From a checkpoint of a small transformer trained on Wikipedia.
Size: 12 layers, width 384, 6 heads of 64, MLP 1536 squared ReLU, vocabulary 8192, 46M parameters.
Architecture: no biases in attention or MLP, tied embeddings, normalized queries and keys, hashed n-gram embeddings, learned residual scales, skips across layers, capped logits.
Training: a variant of Adam for these matrices, 589M tokens, 4497 steps.
Each number is 128 + 24 x the weight over the matrix's rms, rounded and kept within 0 to 255. Layers, rows and columns count from 0.

# layer 6 MLP up, 1536x384, rms 0.0382, rows 936-952, columns 96-191
[[113 149 136  87 138 122 146 136 101 119 131 108 150  87 161 137 165 135 118 135 106 152 154 111 126 164 120 126 132 156  89 145 158 151 121 110 158 118 120 125  82 158 124 145 156 118 145 157 118 159 131 116 145 134 131 151 114 130 118 129 107 139 110 129 110 155 145 132 137 147 132 160 156 110 124 131 107 113 118 131 151 138 140 135 137 146 120 101 114 148 145 153 152 120  91 197]
 [127 128 131 147 108  91 130  68 125 197 174 114 161 141  88 140 142 121 157 157 185 131 135 155 142 140 160 136 124 123  76 145  92 155 135 156 169  94 109 129  90 125 119 125 104 154 114 125 133  93 133 176  78 158 149 134 137  56 157 175  58 139  84 150 136 172  81 137 110 104 177 118 152  99 124 154 112 135 104 147 154  91 136 132 168 131 122 105 154  58 144 155 109 124 128 132]
 [139 136 137 111 119 152 115 131 157 135 122 159  82 129 119 119 154 123 111 134 169 136  85 152 109 137 128  98 163 120 128 168 157 151 134 161 134  84 146 136 105 118 155 158 127 117 114 129 120 150 126 132 113 101 120 124 132  92 128  77 137 120 157 131 140 120 112 113 117 133 124 105  77  72 145  78 137 141 121 119 146 113 127 146 130  92 160 124 133 165 111  99  95 163 125 111]
 [135  68 170 102  94 174 106 149 121 114 136 113 119 143 186 126 157 126 116 164 140 161 164 147 124 102 158 110 151 119 144 180 124 162  96 154 154 147 140  85 106 135 126 119 148 143 177  95 144 134 134 146 129 191 121 109 139  87 132 120 143 123 153 131 102 128 125 146 142 121 140  77 120 110 115 122 115 101  97 110 135 110 137 122 104  91 120 123 127  86  98 148 108 166 154  88]
 [149 122 141 180 143 163 139 148 106 170 135 126 125 123  70 125 103 160 132 152 114 136 160 134 149 154 102 151 113 115 125 128 181 133 108 118 117 131 129 177 134 108  90 116 107 148  98 130 117 135 154 146  99 141 110  89 158 119 171 177 117 145 146  87 122 127 120 147 132 134 102 117 155 152 105 163 139 164 114 141 163 146 148  99  79 148 153 110 119 132 124  88 136 104 144 102]
 [103 117 143  94  98 134 155 163 134 142 117 163 122  99 133  81 133  98 103 140 137 162 111 140 152 162 158 152 136 119 191 174 153 152 137 132 116 130 148 171 137 141 120 142 118 136 126  89 173 150 137 122 116 139 107 155 144  77 142 132 115 143 150 125 163 121 137 142 154 126  92 124 103 111 134 112 101 126 105 129 153 148 140 120  98 123 172 115 134 137 120 151  89 120 128 106]
 [156 111 136 142 106 111 106 114 132 102 115 119 101 129 142 102  87 148 116 137 132 114 101 119 132  98 125 152 167 169  98 142 116 115 104 138 111 127 143 141  92 152 148 154 160 133 177 160  94 138 111 132 124 153 128 156  81 113 135 150 159 153 114  99 171 140 104 128 125 131 148  88  96 114 144 118 109 121 118 152 109 150 137 115 124 162 123  80 126 101 140 127 121 123 135 149]
 [134 147 152 146  97 138 151 136 105 149 131  99 125 139 154 117 125 121  89 136 143 116 115 116 126 132 169 130 148 143 141 105 150 142 146 112 151 106 133  83  65 162 173 141 164 152  79 110 100 134 147 132 116 135 103 101 127 141 132 116 140 102 114 108 118 134 109  99 189 106  59 145 122  83 123 116 108 120 118 124 139 125 124  97 131 111 168 156 134 123 153 119 129 109  85 170]
 [151 121 159 137 131  92  75 128 118 141 119 126 132 125 139 115 112 118 125 121 142 137 105 116 144 151 193 151 152 132 149 130 120 118  86 154 136 101 136 116 127 152 111 140 138 139 135 132 109 147 128 121 140  69 104 122 163 116 115 147 102 134 162 105 127 132 111 158 109 134 170 119  94  79 135 110 109 135  96 106 127 155  80 114 153 167 168 119 151 178 130 102 118 137  99  97]
 [149 136 153 147 107 144 107 121 135  90 181 146 125 128 155 144 105 158 137  89 139 136 122 112  95 118 117 145 159 132 124  99 101 147 105 121 109 118 148 145  85 153 118 139 124 121 139 145 142 120 148 101  83 132 125 136 184  97 100 150 131  97 104 137 112 136 139 142 120 146 111 121 131 139 198 171 124 155 142 145 124  99 117 126 120 144  87 112 109 150 172  93 109 119 112 133]
 [111 143 157 113  86 127 131 141 133 128 136 119 128 105 127 110  99 139 133 118 150 136 107 153 103  97 126 144 118 124 126 141 111 148 104 145 169 151 113 127 149 129 149 137 140 110 121 121 129  81 134 146 135 160 113  97 108 108  96 111 116 142 143 116 106 117 114 135 173 141 140 126 160 112 100 159 106 127 137 122 142 110 113 106 179 155  93 119 151 120 121 158 153 171 114 136]
 [112 129 139 110  86  91 142 137 140 121 138 101 115 136 122 163 123 100 146 120 129 130 104 137  78 129 197  98 130 117 111 109 138 120 141 139 126 114 137 152 141  94 142 107 119  94 115 121  97 133  81  91 125 115 120 151 131  87 137 175 112 132 133 108 137 123 103 111 135 130 134 159 111  99 120 135 136 115  96 132  98  95 108 119 107 126 148 164 113 161 132 106 102 127 117  77]
 [143 170 165 120 130 117 106 119 121 108 139 136 102 107 138 111 160 150 113 117  56 147 136 121  98 165 133 144 137 153  92 152 127  82 120 126 120 142 128 119 110 146 178 136 158 135 128 163 129 144 162 121 123  80 145 139 136 119 139 106 147 131  73 134 131 122 125 133 140 107 110 138 142 131 152 148 166 148 170 103 140 106 200 153 130 143 108 135 133 148 111 159 151 136 129 136]
 [134 177 163 144 111 115 109 158 143  85 117  85 106 121 118 153 103  84 135 124 154 118 131 117  81 127 116 125 159 161  89 105 128 139 131 143 138 134 146  99  80 130 130 134 135 111 115 139 150 131 133 161 122 131 142 106 211 131 112 143 169  87 115 119 129 125 144 122 177 105  97 129 111 145 171 127 120 129 109 154 118 137 142 131 138 144 187  97 118 131 165 129 156 161 125 127]
 [123 106  77 105  95 122 157 152 137 146 104 131 116 131  90  88 159 140 137 182 138 158  94 140 136 144 113 120 164 148  88 108 143 149 103 155  82 129 160 171 141 125 124 145  91 109 129 140 133 118 150 127 126  95 159 132 120 104 135 107 161  82  85 105 140 104 150 160 115 145 138  86 110 143 150 109 119 178 146 141 117 137 148 123 120  70 143 104 145 157 130 153 201 145 176 145]
 [114 144 146 119  95 138 103  88 169 109 165 112 136 132  95 185 130 147 106 153 118 117 158 169 124 144 129 110 101 168 140 120 131 142 136 108 131  89 148 137 160 149 119 146 155 147 124 143 144 121 113 144 104 145 119 158 140 122 146 104 112 151  66 129 168 136 120 114 144 102 148  93 118 121 106 141 138 125 135 113 171 153 154 148 159 118 138 121 105 132 111 103 127 143 131 115]
 [143 156 137 131 147 137 136 131 109 106 134  73 134 130 133 126  93 145 154 140 143 138  75 116  85 111 156 138 121 137 101 157 165 131  90 180 157  96 148 138 156 139 120 118 111 114 132  94  99 117 110 151 148 109  59 158 103 113  86 114 166 157  69 127 119 176  95 135 127 142 127 138  92 137 147 104 157 108 139 114 100 131 136 127 128 120  80  99 115 118 121 181 127  78 155 109]]
# layer 6 MLP down (transposed), 1536x384, rms 0.0326, rows 936-951, columns 96-191
[[124 158 187  93 131 158 128 129 118 113 116  99 166 145 129 113 114 102 135 138 105  93 130 123 121 119 123 110 127 118 157 108 120 101 145 143 156 157 131 124 150 105 127 143 110 119 151 135 123 119 124 111 130 132 144 115 104 151 107 168 107 149 109 156 154 129 162 141 148 130 110 131 153 121 139 125 119 149 167 147 101 111 107 131 131 128 135 136 116 108 133 144 118 120 132  83]
 [180  96  90 104  73 102 170 113 132 157 148 186 117  92 147 134 116 137 115 170 122 136 114  91 145 111 158  93 175 124 174 139 105  92 172 146 104 163 119  97  57 113 125 149 106  96  90 197 101  95 110 131 174 126 153 116  96 121 169 124 126 168 142 113 130 169  76  95  85 131 137 129  99  81 146 157 125 138 153 178  94  83 102 138 152 172 133 140 111  68 166 127 191 121 128  78]
 [107 103 118 109 114 104 149 116 117 162 151 106 124 113 109 141 113 108 131 159 144 115 123  85 158 129 111 144 108 149 149 100 112 141 119  92 100 110 116 123 104 106 101 131 127 131 167 116 118 136 118 149 114 125 146 117 115 133 109 162 114 150  97 131 148 163 112  84 134 140 103 143 135  98 134 146  93 155 113 134 107 122 106 108  75 119 135 121  95  93 152 102 154 124 123 152]
 [124  93 146 114 111 144 139 122 157 115 143 130 120 148 134 133 117  99 122 111 138  91 119 139 125 104 141 138 152 141 165 147 144 111 110 169 152 159 176 102 117  99 177 103 136 117 171 161 114 146 132 115 138 138 143 105 105 113 164 147 134 128 139 129 155 101 143 175 145 125  98  91  89 122 111 113  66 116 151 164 136  99 117 144 136 121 146  96 117 194 100 165 149 147 132  99]
 [137 126 115 141 138 126 118  99 167 135 150 137 101 186 164 144 100 147 107 130 145  97 148 132 152 111 131 144 147 104 146 127 138 109 146 134  98 183 129 112 139 104 183  98 108 142 112 159  96 134 126 110 163  77  86 109 136 161 156 139 125 121 111 162 145 151 119  89 110 161 129 122 114  95 148  90 117 158  62 111 110 123 147 115 117 138 136 104 108 177  78  92 122 141 155 107]
 [112 104 124 135 123 131 182 120  81 127 160 129 150 130 139 100 128 129 135 144  94 111  82 135 110 108 169 165 136 106 140 114 182 141 103  83  85 152  83 144 106 122 149 105 106 115 153 145 137 136 137 139 134 115 111 123 158 132 159 150 107 128 108 167 144 145 108 101 134 171 127 163 123 106 175 150 125 145 117 129 111 121 148 162 141 104 178 138 128 141 115 123 127 130 112 130]
 [143 129 136 142 158 135 119 150 135 133 115 119 113 117 171 173 144 143 171 150 186 107 115  97 122 123 165 112 144  90 142 133  81 124 162 128 128 116 180 140 126 160 205 110  92 136 160 139 130 139 138 101  96 164 108 142  96 128 126 181 143 133 188 156 142 119 121 109  82  91 117 142 144 108  81  94 102 159 116 120 131 145 145 125 103 159 150 136 113  90 140 100 116 151 106 142]
 [113 125  98 138 154 132 175 151  97 100 141 163 109 139 111 122 145 153 129 151 133 109 189 129 142 149 121 123 132 125 111 112 107 101 117 102 171 148 108 157 127 126 111 120 108 104 143 154 167 109 130 136 127 158 109 132 139 101 167 135 136 133  67  75 118 124 181 161 155 139 159 115 111 109 131 124 168 119 141 171 125 134 163 121 152 101 105 155 132 149  98 150 151 117 167 142]
 [135 118  84 111 128 114 117 125 130 132 152 130 161 146 151 133  97 136 147 143 100 138 117 113 150 105 137 125 138 118 121 164 189 127 140 137  71 134 103 128  85 112 139 121 125 139 132 128 121 150 135 150 168  81 101 143 109 123 151 123 160 164  81 141  88 134 135 133 150 141 181 166 104 107 119 160 149 119 138 110 113 133 148 161 153 135 122 101 120 161 142 109  80 118 126 131]
 [132 156 136 114 125 100 118 153 152 144 123 136 159 166  89 126  85 153 145 114 131 106 135 107 153 153 151 149  90 118 192 126 135 112 137 150 104 154 145 128 103 110 131 133 118 127  92 205 132  90 127 144 148 113 134 136 112 151  89 145 144 154 154 149 106 130 123 145 122 131 113 128 154 165 134 127 144 112 151 151 164 102  75 169  68 128 128 153 137 135 123  93 103 122 152  93]
 [139 127 104 149 126 126  92 111 138 127 126 129 107 153 112 164 142 135  99 133 145 105 118 139 101 127 120 141  84  92 142 129 132 119 111 156 127 158  98 139  93 136 131 152 143 126  82 151 125 138 112  92  86 134 118 107 111 167  91  99 129 112 155 101 156 113 110 125 105 146 115 110 126 112 111  89 142 146 129 164 111 130 150 129  94 141 144 133 135 144 151 113 124  96 131  70]
 [ 88 117 108 119 144 133 125 158 143 133 129 103  82 109 152 122 105 115 151 138 112 107 142 129  95 153 154 136 157 138  93 149 124 108 174 120 128  94  97 124 103 161 148 100 139 144 110 138 154 158  95 165 153 121 109 157 158 100 138 134 159 149 106 155  97 134 122 133 135 130 156 137 158 159 130 113 120 145 128 135 126 158 171 152 137 136 186 152 115 142 109 125 140 139 161 148]
 [138 171 145  93 148 162 152 123 130 130 126 133 145 159 159 141 122 129 136 124 163 149 107 132 141 128 116 145 140 150 111 121  92 145  93 164 129 145 141 162 148 106  92 125 111 131 140 114 111 142 103 130 115 139 110 107 168 105 138 174 144 112 142 201 142 154 101 126 104  85 162  99 148 131 103 154 103 117  98 137 132 124 103 124 115 124 141 137 124 118 117  81 132  99 118 113]
 [ 90 125 125 136 137  87 108 121 135 124 103  95 159 120  81 181 139 160 134 135 117 150 101  89 115 105 162 160 104 136  98 121 156 130 122 131 128 138 140  89 131 138 125 151 120  83 135 163 171 133 116 144  88 156  89 137 191 112 154 128 131 105 118 135 125 131 147 134 128 152  98 133 141 100 154 143 133 131 175 110 116 143 151 122 124 143 124 123  82 170 165 130 131 157 146 106]
 [129 153 212 118 154 116 120 156 110 136 151 119 160 104 127 110 151 134 157 157 145 116 141 126  89 126 153 120 116 110 127 132 142 129 109 167 141 113 147  96 133 131 104 127  99 102 146  92  96 122 103 159 125 159 152 107 142  85 117 114 132 125 151 163 122 126 131 136 128 155 159 136 131 167 137 129 124 149 137 129  75 107 112 151 155 147 115 141 141 149 155 165 143 140 160 119]
 [124 169 128 144  86 119 138  80 113  98  99 101 145 112 146 127 122 126 123 160 149 139 152 160 129 107 162 150 136 136 106 116 112 132 163 128 134 115 118  91 150 105 127 121 143 126 134 138 124 149 162 123 123 100 108 168 128 107 136 156 142 138  85 203 143 162 105 113 119 141 119 118 153 134 118 150 164 117 120 141 118 138 129 111 116 141 128 123 136 135  94 125 114 117 139 111]]